From a checkpoint of a small transformer trained on Wikipedia: vocabulary 32768.
Each number is 500 + 50 x the weight over its row's rms, rounded and kept within 0 to 999. Layers, rows and columns count from 0. Numbers have three digits each. The size before them is the row's rms in percent of the matrix's.

# down: layer 4 MLP down (transposed), 2048x768, rms 0.0124, rows 492-500, columns 0-255
# gate: layer 4 MLP gate, 2048x768, rms 0.0172, rows 493-500, columns 0-255
# up: layer 4 MLP up, 2048x768, rms 0.0164, rows 493-500, columns 0-255
down492 089:484484523585536565480469512515454424445505528529522481521552513527528571497444529463530496485498535504558545400572510447528473550521551453348374569519500492509586521438559457471504510486547438456430489484421499512528446496551515467487518488595488613526518530451514447443482538582474502542526508578429502447430540520484442604598588504476481515443509464421590462518468445500513519547520462452539447408447423557518462604436464620487414579444517477486550622451625435472491475529537558530553478466639464570489512562555497448520491631547488554528444469477498487495471562534525519491438446427565559445529482384517488454513523514485442558448478599508503511529484486527446482472546431398470549482532550462452544446496432464462540477493579573446539438404515531449482460523496439
gate493 093:496605516476497484543474460459479561482510586505502455576383460575530596544503451513488542531576550503500586508514538402477461524495560570488462536543557408450496561467567487476576422441462529456471536492468507559444460410481526477527537439543509492458524489544463495500504502445483538550439470489553465435507540530494462599485559480496604519435511634449448430433535524469444462456475517477462572575542474460539494464525595429472418523511467536390463516489518519427466515566502552482541597482461472557493516487620510478488476566503468540523459513499445645466427632518464490544519536535493539499507491454510432488542501478397517482514535517431553475447438429466539440501515498510414494553561565463459537418491510494514435535567489543494592465538453538513468496551501539
up493 096:469608524501507427486474520429510584571484531569517517538463513473469544444495407569503592410495504604390481559387565466504438502570495489517451428569516498501442562446513461400522437448495554522471578486496506506569506376561512566568509460499429482512443445534537526535512515465475514621553522521560479534488580441541495457508491387476529452444507506519525513436439566528421523476547413598524607531543485548588630512452509486437484466454461467413460491429481447543501534571469492523518509455473647609426495470534485539488577461549470514517500592497451472503496598534529409456455487474554520512390460549491512572513577517467463535512553461484545504410463458459432588447507397518476469475531583541525447497560526523630543538527420472522486495466469519431542510547484502
down493 095:554505567544430510467524503561477482530552466551550522491501565490504489445514537520539560495517452495531456402549449547557523532515485396527479510458499518380507559488496422617446524588415468457547461429477502452540574488446480416522416429483540505467539507522518469521573442539515602501461503540485579490468440518525537508516517506426457386510526514519591507536460505526537538464475572566453506452530577468570521502568558486533533486522554630487540443411523533526467557528466471535448480477465562482508486564495569519504477503579484546555565459490517394502467551510529566509519467572523503470585494545564569385493596524601475545530576491583499498559464551442506557574517477490600588487540428531560463525468513431468530483443459481413541502513575400483443560592533514
gate494 113:464499562508505547497484526632493537481516475505513536497538379453467564445509500476509512546493478480548604560481468497559500438541413451638501509509431591519501474507455579588503424408537484541524416576435521493461560502518484441437477425466463466513477495518541451519452502509507533463439591501555630468589513510534544401548494521468554575435455472569423422518553450558535539537459395469466518516561454574387473538508556506453590506521518468453491566534534576532453575555531551529508538545465491528597487530424496443472520606511375513661444513492537440491458502524457462593502517553532485534567575471525505575570459507448530509526521566386460465512521408502562546491481585525501533535443463464517480441522579525530486486571465490450539521480513447542498564541536517
up494 115:573445621449500480448543578418521451476487558563517604426443488550604546453513498523514544499481635521566422462491539544447498487449527517419539475453510482512540557468498477525531450471549486462512455452509443515488436542421510480486547543568508597544463512481545515465528437533523542510487453587627389528490478462498524453368452485471553545589570664532566628515552446490545466458464532443470560417494395550512483517458479493565461458492488497601553459527536522531473493432453541431478542512580468446573490459492496550557470467486574446469418485590543429481494465468518504437437460413434494433518581450539441526506527443557542486529431556534509498495480528459525371520487474499526487434505515417404528517502569464488452518506493466438617515514427515578523427413509457
down494 116:433507548547514430418431559488543469495431458535472485423439536455592541522485488626439514522475608477539462548496530608369520440468495518602514480473407556473529573467616516461585429524592403528494499526457478452491467483507474486456504506426510486593521519421546416530485474479536499510456522566558546550518495475499551490480456470545632504572618466494523545562552438472552519510507521450582555464477450554531549522557519442480499469508492622486570513456499533557487448420491488540468488551551508595573469465508499525499527509535520434592508585528414538489462553520441544469417480423481508474541544496539538418530489399438596400440441535529586483471572418497555385428496510480467581554481481517520572502531596513508444485555432538500481493445479561593505491432467446
gate495 092:488422413542507598425583465421497481476526620519594469450442541491539486482558442497519530549482472503558547412537556567477530577553441569533498578556488434522414458565550408460512578550533486510461453485504548594476514559532549570471534618537483502463493441440431460543467516497590456470548479444480467548501468474566497454491504441516510488469433487522433563480417456471551406489551570575456494427494535510483543482538548455437466489542493541425471451470508480554500517330436485464510437491428517473477568465505404416516381534513501419494471561496481470514453501500644527504431436459449563457489503436453474446427625472420572463510537486544485523503493515464489391603463566479599525484448505475476510422451473532432519512554517479482525507474488531486471499476466524
up495 092:574559459573577509474533488423502471528529565556524587458473429494508393445523527581606527568549481484446455521509523446522458533471568410567607451515496492523572436467417484439474549516530513495568388462500531481475543458501577423572625579526493495518486523468506514414539394484548581451495471503517526567503420475593483459479550497497585511508540398509439484482564517520551486495518507515541496523564558535478455569523463525443527517515509566428429520519588461563464513506501540483530508459483464561430554521524454447453573429648442452524553466559486458507511520603540469610478485471515469503559553492504545459517442493570550439514525513445467538496511455542486483626536506575529487564523522536469549451464493490539532515543519435459443472563581533499469567452523466
down495 090:599508432533382522497464523588474514536473519488439541495568584512532532476523575576546486551433460402508463533460536600438580529502448483452553488482561546502428497417460578534438571504623547491424539514407470517495487500470462500432412450478430460540553551490557475491434467494387429463618506493589490498506372475469556441438438493456466514504558553501431450541407434448506600567557536388546549506441481532524564484595445470513473542509526485470490434450449564528485509482489464464584474565563345444422436408467529591510582527544516561487626491421537505434461497510556410480440539448602487441451526465483526535562485512523462455382516447547454479532450452430490528454553500468447471524494504586549432588560443549420412579563550500486542403507482538499532448502543467
gate496 107:420390341445539546489468501418529496497524424496459533504528467472473470613472595543456526515429485490550492476560446513475500497533439530554499506538543490564488500426482433576466518493497525527495513448447402540542528488563504395434489476504499590440454573518503496492495504565523445476453495467510461580522510501465440491451512503504532532533505538566418515511547570604408403422496439496424559554486482585528470514492427463600471523456523520471595500538510548439511489422451471512541453486525458455529568492611626434447490445512437467555591510449513499470423498513543483569550525495478428455546435572520486517554524513513551504538418474405544392572517549520462457442512509452422511449500421413560611463554507495409426449544500485489474520475527554500510516413486529
up496 104:515478536498518550547565546487456498516471470506572569495540543471426543534486526531619530477522532556503529533513494437471466526490408500484388417511535556544557549419576477398440482477487493433552456479548466541541545446535452489395466495531428502499491520502470556498543554533454500491483564472502548513422453502448473478455555547542577599402487462488492596488500608498508492488468472408479490508507530529543505587531528553544450547553574555498473382510530515521488542515544468386498438441450556531434532520589575548451534546550472514489472529549500476530427481536562499501421481445630376517570476548439551537531513502456534432455486441428579431457511535487357514491544410452483549456560542496485498470564463481403561435586493489497463462507624502487437392471396479
down496 107:493397573478528508619615543488407482501539494528531528576539484524424548439542451572582499407512498478545486476488579406485558513450484444415369486485445485519602488493422480392540465447475489462509485595558494526535542456475536541435503508516538501493543452548511605441562527606594501504449524505467572515463462449471468518570488545526468580471448528537492621439483541407501505481467510429412424549517564452516428568466475513530448454504542516476491402507504556464486456525533467336419451465479585433420466605544531492474512531422489587568557519569464495570383431581362500483496475538599442519533510566503588568532599501508499440489530497473526589508508604496513592463440464537529587554492539566594472454508432428443540506453474500531464543543565532493451453453510507
gate497 101:437616556527460554559484464542520443427474523559509458475455571495396487561537520471544541481471530532512503575484460493483561466413518403475532519493580481534583473489462573505539482512440489583503564492446410444539504451412446475507526552552479470452493562512409556568484453535510503609519563505579573450427508441465405494377533418569562566517457539502476591479480531494482495451496599560477559536551479501544539436473546500530467565421449477489532536466487462489512498460412474487462478473588528488517473459512534580501463569555535572523575567595429496447519493552572553538565537501500526520573465424465472414497506528581534571480592417564485482489511431510490472509558450382474584495513504376465585416492546531503527483589425511586502488496534435417447506483486565
up497 095:593506516519550456527566525526506471410482519539467519514492415515486502550516482536433553452586519507501425536565475535448471498625496501467525477473472438608394565453534523572393473605565549518489456459447533715449578473532490543532440534489492427490508607530515505483492542453556465483504500517577509529525484527433516453509565486554484519575459515487540541522514440540532457520534463459459455622579496424461512474447547405420574573567462400515443508556486570554467514502556423529468458565506416490493514474594565541484550422542522429580476446469482489547528499460551462507529487487440547480443482443530490574400455514461410355562562480425444435514532531493526515533486473518509492483405461493472516468426469536434495427572558492483547532531538563464520530486560489
down497 094:487456516479397442380574576530624492514492537528418432397422552494549490552492558528460590577542503535525433389414494489515527631528528463576454493499484593466478578452553415463429557523468463503491503479479613473456466556589504527471542499476460531427469596531486487504459529512556474490491545503534498542491466393519418495486492374502442536521573475542522533463488491458514423496507361436562527524533481507603510561498553488470491528459457438480576467453486605518458542535465426499449499519506493538415404503440530447538418492452584601500532456590465518528552490485515531574440447396486504487479506471457453495524482447447422566453464485473547500536519509553488484475474424438534486440477505526485457491501528492537566608462522408483466499478482430477548585470466573
gate498 121:482572496435614545527490506499506541488541426460418560469451470466448519533585505539530441425465475507482532593519432522486493553568479451392553465490454554506482549584449545553461546455486457415566559470392515487516445526474446510517473466506499533559485473436469483501570465576415526410515534496467563520573435458516544544482630441499482488515517579481581564479515555520522583576593482406476469510473547596486475519477517448514513605537554489487501564515559589463518553526475466497417482392528471490530470469526442531644547520475413485486515462456546405427445529501472435342520423499443553531490518530523470583490540635483553473512455545626415508427576450487432559472456488492476459507592518516497527538409544512513461521506580600412466528441491523479509515449492495
up498 117:521537491525558531462523525480490400548438552494519500530427501481494535542499541535435493436447509441580494562426416536543523480528536486535505525468407428435412541507456601582530489432443460443512527421381520469498601456575486519521521447471507453642482591488551467484492454492488501497485509475477492472566373447547551480556572471482493493549518561459439555546570494415549535473563431415479523595574374527440436545556480465499494591526488529529533615514531548514483467556526569461514588546457491497524465519466471521594593475562545599568466547405501471484508508482427547437587443477456459528510623418513503501515508509580454486469497535456440447465467483490430505494463494581442488510408561498503524532500518553570564453482389588444483512565493493516450540477486558
down498 117:499521495577580532448502488530460459540428465537509503473372527473503471531547546509539474438509482451541547514459513521502472415529595448528581505500449463490481569393498572605513545462489522511495556517503568557546547514499464542501550479456477537680469577482533501532523479519526559499517446451498471554443470490517525538665441533375453492509512531498386458538464478501458503426508361446451500552565505542438584519602506565598481563458481425499482534461500502510501495473475546467540494584553447398422544502502449582553521558582553527490477457522455451489532487532434481457560583490541488568520512444390546452638610500569410442466531488416510478502542502492433458531451471532447537507472477488475509552519537443457519553437496501470544423535477475459440488474499578
gate499 100:520580556545430505542496441463521483475431483490479471464453491458422491444456556485559527488476500481493501589467465399579541447413495464485499395501488470572441488507456523581430515582524524437500527508444535400553463544469434582471480496539470482566520558519520462564511527562486532490488576509535373387567553509519490351514506592487456536471458428510478546521583484482450476479498417536572526516553482554485503470475499567513513443468488446465487506603522488457475517505509489602548485525519446517507506545488513482541355529562533497544599542527494482558484516457480543500532446552482491482436353519511536505600507521612425476475526560547550624526477532606490601411493525446569463451522523520557541432513554523543452516480469540566576431547507395472645559477388460
up499 106:518487509468474476473443489566549490487532517544595537579483503478513587543434510575495503443539477436459461562575359554426462500497529493494550510485396511561497530509542476539569469521490558469500493435586471537498415539582536429517548570491536527495429468510540499526474477465522517577423479534604425438534407564524546618482595556519495446448443434474531404491497446502451596570488442445549455503420514473523438446441486500451575481503472499443467546501510559461548553497577504499477553457444439561450553509536546570516628537501576529552383413600585462536455533558509473467472516557501581547554587549454487458491465570497532553494555542567503492389545512371533435465508456464496488490513483477514486508509481474483494503484453485457430581522507605539498553472545484
down499 103:377417468463429442462419517587478494539493569465541483491579459488556561484511532507468504521585478486441582439532492612406481547546556557576550573498405586487605490510517538509482433509423546530544497436565528570485466499532448434521534545386513525454471408514491503487512547468540521571428523606536479462462511511515482561470484503423445465474476517474428453459460531560513468574539515519479482474458516466537537485526536428522516452361441578450514494479530532518544566431541533478394512570399534477476628450465575536482544494482491480512492506515516490448605494566535491484539554452519626508512557533500514491453426491326531447517551461485523475447556508507537388533619405467445464550513469469496478589514511449472467513595506520489501520400571580528456487520525506
gate500 103:465609481618539546509516583433498441470526490523451533487511442493504494583376595539464550473511455419516505565582534443490525490472433492450474446597556504543481493490420489600492484455471556522601539606516531529569549440504586437431458512488502454514513489495497489470501455460495547516516609558480529439557536560520517457502427499421519471496463561395539547525440565527504499484503540687478482569521610482479492452542496551524416531538372577437546518487561586474515519540447463572487574482508461529552428605480468443550539523563528638507456573543487552443485535558494495496552486515468484529503518361497510486446498445491560573532564397504468447540549612602504480439487512533493569517485456444511516497457471579513506501533457569486550429535401433464459504536450557
up500 103:518516387501508442470499541539490543432528470548447450493546468525453480520596562498543523513440499479539538429552445515523510520505474467483420490522507530479489411478515433461506440524497501492496574636493551478565567542541478534489556489507542529612523509617441474446423526500437461433438453529387455438501396553497504408489386448516548573541541482537459452583530548511424437555406510538454502538578523572433500517523417544516449497478517523506395471441610512426429513519493487507429522430426543550524535553474512462515532476508437587492449547494448488496495559466581553494525594503561475438496519419488434548582503476539447581456512438513485482551601606534575513451515531520517470530442552475497502413595442551530484563464458556473508488522438491541563366542410509
down500 104:560422512564604543432486423578517476557557422468521519437517507555450518444585497490539562468503488497550498509553436444498518546444541407573431479467584471388518516518608497440574528534579452504551512443534496398558470603493456417562413428550486518485428424524581497511472506508523469504467464493512470529524485548447542459507538455549476503525546475476572520447560541480469535529495503461500491545481555578492495544453424511432492474532602406543409520584484470444566506491641504481518498510500473505555442583445507515487513527476462457472438434462502443512467422574445624450517504491557428476526473525527443561503470482556534557440521566505570575549494570434520577558649451539503453495514511479539448441457538476531522554459405474452426494614527513434499495573533579